config = dict(
    n_layer=16,
    n_head=4,
    head_dim=64,
    norm_place='pre',
    parallel_block=False,
    init='normal',
    optimizer='soap_variant',
    lr=0.00898,
    lr_mult_qkv=0.4,
    decay_shape='linear',
    batch_tokens=65536,
    doc_mask=False,
    train_tokens=317400000,
    dataset='wikipedia_en',
)
Each number is 128 + 24 x the weight over its row's rms, rounded and kept within 0 to 255. Layers, rows and columns count from 0. Numbers have three digits each. The size before them is the row's rms in percent of the matrix's.

# up: layer 5 MLP up, 704x256, rms 0.0499, rows 129-145, columns 0-127
# down: layer 5 MLP down (transposed), 704x256, rms 0.0503, rows 129-144, columns 0-127
# gate: layer 5 MLP gate, 704x256, rms 0.0509, rows 130-145, columns 0-127
up129 107:132127116100174119088174116113138108151128102135129158145124146106112098118125111184094118143137120085144146160139130148171108130136117112123131132134173173094113158155116105135097144121199096157127151161141115105109151115142175116137128143087110126123170162132081140148136131132130137099088183119095156153144153133130104093103100078108157142134104141121104124125118124090135117115174
down129 107:152122095144151128087119158110099102127117097114119161133141115105154131107164111136143114131107126155137092123148112131131152115131137114097110160115142158111123141114119114148097101122163145153114108162147096101109087109138137130079135141145119137136187118149131146137151091133122127185086144081090132122129158171122144086092161117141104126144113116131116105102129163084109082097134
gate130 099:147133133158111147143148111123112113142133128078142200142125137109121129095133112150095134087091105143122113129121118137122111137112123118125096141162139064155136144085134130131146112145166165142151094119118094121155133144160122129110111174162166135122152101155153166156154125102177117146107113146102130168096079139116129099156116150117201068166128119117116135125136133113151113145099
up130 095:108147180146131153129131130121128086143173114150099112165162074105113148139096148126143145156086142123132168143111120141135128140155118113146119135149139112168092089172168140146119135132111179124125140097130150150139157103135137127108140101132119117141139153122144110090121132160124145153159125104070106119132137153125123114081117141070097147134166146135148145143117113152170129131131
down130 099:162174142114108128115103087109117122132123122107132121115113111111186126102087100128152123129117165089105152168154123137114108147116126108128130126093123125123091144109141119187102123159128140119119127142145119171129122107105138136148075087109156089116107105142107140120127133144111201093134117121085155120152202104140133112138110203129111169110106112126135149109125133101124125121096
gate131 102:126127116176144143131097125137148116157134112131107157135112142125144075135150130135097142156144163106111080084100091097096127167112171137134188117144116134127124107121139133127124118123126081198138130104168112125130182146160136140165106202160161144123162101106151116117164121114116121122134099137126143143188158127120119151109077171136154139104121119130126156133116145137147158143143
up131 102:155129155139129114089140125114108112156117133143133144127122140109126114083111115098113118109138128138143140123179128121103161130087146134112175131152155118194115124070119147129124153174119118145125096162110100070139116107118076107125164160139141103101148104104105116161178104136117145123131151117118123140152127146124150155106105136128118101109084065131156149153137095120130126166147
down131 103:170145151126120137128110130133157100114147115116158102097115101142105142137129105104171137132083145149139144103173142155122183084157150156170151114155137113133102122061120144074153124174115163109160078118097120096125135173132146096139145123144143127132123188161107152116106130112129104139118162146150112080129109143098138109078130144140156146113136100144125129071133119119180131135123
gate132 106:119123152147091145105104083153121148156142128132131111123101142099125096163092113101093137098171146105144100114150154111152107115164134137099097129118160113142103081089125171103092106157139142084059111105133160129133107114166130153114096146158138083139138092132150101143127162152140112116129128139119138154129100140077101128130126127126126141171095141159119114123133131119154129144126
up132 102:103134148102149131123140135123148129144106105153078165136149089093130139097119147149083121154151140129135128143164140119166126170103129116079145102144089103122108122146144123159141103113149133130100155096149121152099089164121142146123095106147128125107105119121138106140153135131114118137100109138162139135132193115143123132138186105140138128140125143104082103094105157132126148147124
down132 103:151149150098161151156108093122111149152122123131126145131123121168144135101099123147132122130109147150111120166131107138144131128102149110124083134147139152125126135121144141174070150124108125146120115148098118170140127153121095159088089112059135087108093089116133133114120164112141113152129137163180156123118161132129104103140148129152143179117112114112110132165106160156116123159139
gate133 100:092118161142095082109120080138099129101119149111113161149111125119100138151132167105105102103094121152091177122141161141135113113110117092158099152059122130116122136139137124127139103041098125125133150121122132150167168163104103138137098128166166122117082175120140113090130104132193122128116082125122164098150127125100130116140093138114146088120172120145149132121144110109106099103132
up133 103:127130116151133123109147102127138089123132109122112097164147185110130077124131101117112108129114172163124127166123141141078101215156163122141166093113123125132122123153127153089145122107130127109140121110106125147081134164134143109135089114102123126113111137135133171093135146132132107145087123140150178109171111136083145124144104153143117136130110154077122124110104147103150127116084
down133 100:118129136124131113127105103136131136122126113121117135084112129110118094100138112162110111133103140136114147162126103106099090129144109092112128118174135134138059153149177106126149134155104120155134129153112157133135127141110041058131163142098096122120120134175119171181158138130106120144145107109142124149135131165086103105132122108119155143150110125132142145092106121116108156152128
gate134 107:128100145119140121094161139089157143111132062140141136107109130112125103145104174090145150127131119111138158098131152120101055143102122125110126129176068181098106125088125129101074089096111162102105150129112114135115100132115126169141095156123168123080128132175096148159160111146080132126128136111122134157154154096123145112139093118116105121126100141135132157090123113122136126153134
up134 105:122142097142116126156089122107114124087117155095119152099129121103068122113126092117091094081142127113137126120137095156130133133134134127178139150117100086106146167137118082157143169131119113115168109097124133094137126080119133086108150100143114130150142103116108150123113105131116123120092169136128149119131113112125145136125134123140149168085081106115100108149140143134116134113084
down134 103:076101136149126133114124131154164178177121127144153089104133100112138136155098104179152112131128153113106164119155114166109122149135091125157126143100118119117170095175093105125135162130129127167099103109150168092179134127079162144170156137133104086165110114114130147138143120113177125153136125138145129153093084125065169125100136104156114095082114093135104131112135133112096155143120
gate135 102:157149163153141091121102113099124129079117089091174147162104098158109096111129094124148195117169127160133110086180210078098143112137124089135146139138136147149113111141142136117157089150162144133142181153099139133173164146100102150132148092180134109142151144144131170149124131145107102160134121142122129086114104147119077131108150142153125104112148147121077069116154145075159139137135
up135 096:158156127125144175097111127145137115157146150116140110159123119137127143104150184145142075156109065112108106140133116139174105138154138091133126144116147146179122122120105158138148154145119138145160094089156109129111078105128141123139149137124080096118131086076117087133142175178093191143074109121133111152159128105111168124148119119096090144140120158158122162163119131160123119116144
down135 094:161147154139120130122110096169129123134134096100123100161099174118112132115121084138099128126142077156148134098121151163149100164126173110159119147117089153137092121122148120139146127132129132130134185090139146121145097173079120130136090124137152171143127137153087143098142140155121152134104150130123147123107145144083139134137157153132158120114127138119131131107143072158127191170130
gate136 095:136133096118127107178173142119104144152088161179071143136157134145108149108144121104113135107141137132151111159095124106133135146096100094145149194132116112148103101113140167102099129147156101133137157128130103153115151113142093140122088141132124091145132080152151150105119114130164128173101184132136092124125137152126111149135098130132113089116121150154150096123128096135102098149165
up136 090:108118182112116134114181131128102126111129091140161130146156119097107157107135107110135107073116088086175102118105107088135166154154092101128134104099099107155132133114096146143127125118108098092110176135151099092152139150108092126133105139144117123125187131122178163158127152119135122162141132146163105113121146123156137141131098171128119147131125153114078118162140109106135103140109
down136 096:109132162139145141098110129113175120163109115145154114134104120104146135128108105138140143146138153123140106131106119148109120114164085115149151145121150121142143129137116136129167123134112097103140092166139078142126136120123118138103143103090105130150124136151112141166119126111140106127127092111126146095137118150134121115063108145141122121134106136104164093134149146134188086169107
gate137 100:150143123146140121088133171109094134138085096156161152118144121155127146139167141160142135110158135153170145123143120158128151150097107157124144107058123108122161132130120104094098135119065087098095106144122130144119128157094151114121093144121159174121118145127109113148160095155142101132119126134112133131151117115120143136117104153096139097117164153099115140126117162182108172099124
up137 102:149093098131113139144142091117181121118168075121125161094155131119143124118118105098152103126140124168152119118126122119129119117134130092084131136152115164105112130114097175079158153117129129137132146113146104117157168146132129127154147124133093106116096109123130124130160195137132109129111128153066078130115137147158146157144161139134132157103113142178133156135136076103145099128159
down137 101:083139105131115124149114080121112137138103108137101162095138120137135147117145137092135112124120095067168147148207143147144109164152125148103144115088127132074129097159094137123096144117118134123084142144137142103080117126146167106118170077143125125108114113143127125123075114106127138085094150116122145120065149153167144143132152157155168114114129160149133098127141144125094104130136
gate138 094:114110124130132147081136109147111125167117122162142103092110123127093179110147191145135208121151184146125139099132118135110130101131134164137139139151126135139131175114134175126134105141118135133149134156156081156130140162096176123172117171099191103132136166125108156147134122175081080157121136116128092126119130127101115139140119147140119124131090137110095129107104148130129123113075
up138 099:155116118170140105115133120115089149130156161143120142149154137106122144174101115116109114138124133120134104150114130122145131136087133112188151117129086129099129125115117089092105130179109107118157110122084109122151130148124078101113102086121146110154156163135117109089133136107178070124158123108118152117144194139143147108112132109122139095132114115129113169116090096075168164161165
down138 097:098109146100106173131106129118138153117121100124173113157152113103144121137166129073117158090165134114125118131098118108089130087131119122161106173141097099120146131128194132108119147080138167100112135113163141147129124123161091110158102103123175140141160132154123090139098126114139141160077130133090133118134126114127108120159160102109121109138123098131091112108088108110114117126158
gate139 109:146101125149152111135158108124130129121122141136058099158147144122097090106115151123124170119146135112113144126128139115111135122195101106083133150137108114167121096159131141106111117138139127137164184152128138107110108131130168120141091118098096115143121147085124119114107150081126104124120095114101107135125134144133141108130149123166148090148127135150105121131122121155115178118109
up139 107:123123091121109098113139162138170148115139120139103107151127163101122110142138112116153109214121153116092154206138123103102150164136157123165133180126154113125161163123107156113131151104144147130115118164114139123139107116107161109163110101166114127095165116103124171110135109130131121118118134132135130131122130095131141086094152171133119100120129163140150140117142128128134130137104
down139 108:156140110111115142142170130126114126101173114187083156101105104144123106115136142109109109131155149125129099138093132135101122160120140105130139091130150105133133128149117140105068134130138142153128083155131084130115125132093147108173098103129111124112121175067129124176133160148131152118151121160137109142104132135130149119117122157140132126139085099160186148125116147096116102160131
gate140 094:128131142094140180132174107102143145148143167122106141162130116131141113117121126117108123094128113155154145126093177127147126125115120134116146156108099115126084178137133119111082093110087109167149152107151121146116121158138107120138117154112154157133112126112148112128150148107149129160113095190125138134161146111169142109144122149076122102129180107125097106083154100129090171145157
up140 087:157113128181122111136097094145135108161102127132108085140117113111153129171155136111147125138141113136094109138131094107125137140149151107134114158136118126186143105148129127100137133134085121065144107162086113118154112113126077113146092107173125118119153122154128083140102179138143139136153157129157136171115129157115087135127144117098149169132145096119092138158110126113175147161114
down140 090:144156128143091111125149096123142152154126138169161140076101122161063124156162137115141160086132100105130125171140088119108114155136117128139125124137127139143106155092156177152130130128121133130171160099129159095181139120129112134129140110117103116144157089123141155109109103129121150129126118081152165139154067152134125121153116164142129104138112141115093164143155130124146210145139
gate141 102:089123122112143117126141135137090111115099133132104146124130214171150102137146107155128105140119147142131158129114105165157138161103111162092114089126142124087111138152128151148144138137111149112128125083091147115157128101091166121149104122146139098187103126119088142144158105120087091119128160076150099071102148142150145082116130098128157110174153133102127123149111069109103133087123
up141 099:130169153100148148111117092093102144099163145106103121106111113166121111106141138137141128098130150103093077161123150096135124144109118136149129134137120138082160131137113146160150105130122139149112118124163130152167151115135092159135124152138062155103137111147137117150113156138114143138142152144108117075107114149088124124117112151103140143131172110126136076116077163104115113196133
down141 097:136133160135149111112141161095165119155107127131147120145179141106106140122114160184093141153138098163127084143138122169135133156100121114143092081130106127120132179131147110143136138127130142107116146109174140128130149138147113108122120124154168140102133116070113119094125137155157134085094120121167132125170080111154124109131120099111142131146093114102128124153154140107136149127113
gate142 102:108143146136166137153124143121155170125141153126124110080107094093086065153096114092162114119140101137168103168137101149136137104155095117120106069148093150159150109165129127117134118136134120134109097129093113099135098105132117092116127157191123111135107166112099131141164141126109121121161145104123145140137139119081088134126144115113140099131134111133117118158122150117131153173096
up142 103:070091139167130135054118166128154139148163146158158162120145087134135089111146112116177150073133147116160158126121140123123117157121155109155140120135143132163174145137146092118132134114169118101126114109124082171152120114125103103159133132127134135140102102131137110099180133094178148112121094138118136106143129177074113148139137081141130110186120110139121128159137093164116154115108
down142 100:150142148131177164124064120109131111145099103140071071123058140143099108134129106091120123125125121135138125127103137124117142127149135166147144143152127158155126130111132097099149155157081181115155133097141094142183139136085154158161143118138120124098145102098075109142094064134100122098119125109107165119180123114129095095135089135095111133141126131145156145141136112146125116143131
gate143 093:123142166137114120108143095151118145159136133128122153118143123106107121097116102143178106084096191155112142124142099135145133166086167173134141122102104100154139137133072090081152141121138148138140117155122174130119137149143124134106083145140121061097133095118149109124103147132110144141125117133127103111114127160176147149109101141103135144157126111160136120123115142169128119142105
up143 097:119128091113104170115143147160080141102119128101124138126113107113085139094171121106135124135126133137093125112120101106166113115116122179147116110108098131146135109109145087093145109147121165149161122093072125103153101128106105141135131114143126113116161104148134139136130154121100124162131136089142148095128146134140142128142095136168140134123165099161148109130143144127190144116131
down143 097:178151133119091140125110132132103136134128178154108139130150128136120112124088114131133112112109144135122154129165165107106112099132099108121114170147115101144099087112147097121110156130130123127104180158128139143145143135099153107139127157127136137112133142105099095135093145160168124112139177117173129154076125168066110098135134110139128126138156153172161102094109102126166088141149
gate144 102:177152096134141102080111109097099098083121146113136110124140127146132097147162120137116085107149130136111114109141093132142125108160098176126089110156111124141126187140121111111155094141095128139155136151143096124120096090124141132148149151175100120126137102124130120126117125089127139126140123112087122148128115172137140118116120160143145115156157131125088165170118139123106148149122
up144 100:107138118127104095091130117105183128124096131121167155165133140074063131088075101117095116117109114107155148143073135162112117103108089102097120120138118108118114154173125113107121164170115117115166106116119139133132086143158141188108157136115107145174162128130126126139134124073102104115099159116085109159150175127167157098156127154119103126135139143109134150120087086118104109130144
down144 103:136115105136133107124128157119143099126116130122117121154116119094126145167111132152161160095103120118111147139135154088169136100131145128156160117122069150117084135086114080145157114123085141129108077105126122131141113174162128172123129138101139100100157154097122149116123131166124128099097113105186121096155171133178108157119107118102163102128094094131139109152134133165134116107168
gate145 103:139152140136126218084076109123120151143122182096112106137128104128150127113095091138122141101139173099121130172139117117171150144128129129132092119159155164131144120088125129130116096156137141140124133100138111134144140114149124132113111128163108121138186132126135074119175081111131112144116111132137101146154155185152092103094078128138136113139166118159146127127122097145112148107152
up145 102:147151130147103137103082124116110159101097171118088129149094113153155100135068101134160166100135130131149146158098111150127113098122132123115108136105132112118141151154115158151105151161121107140138095132111123128104169123163152101145109132124130123165151115107131122135153093133134109142138090154166173108155164116144093125120120150174124154140147142096126133082108126147113165112100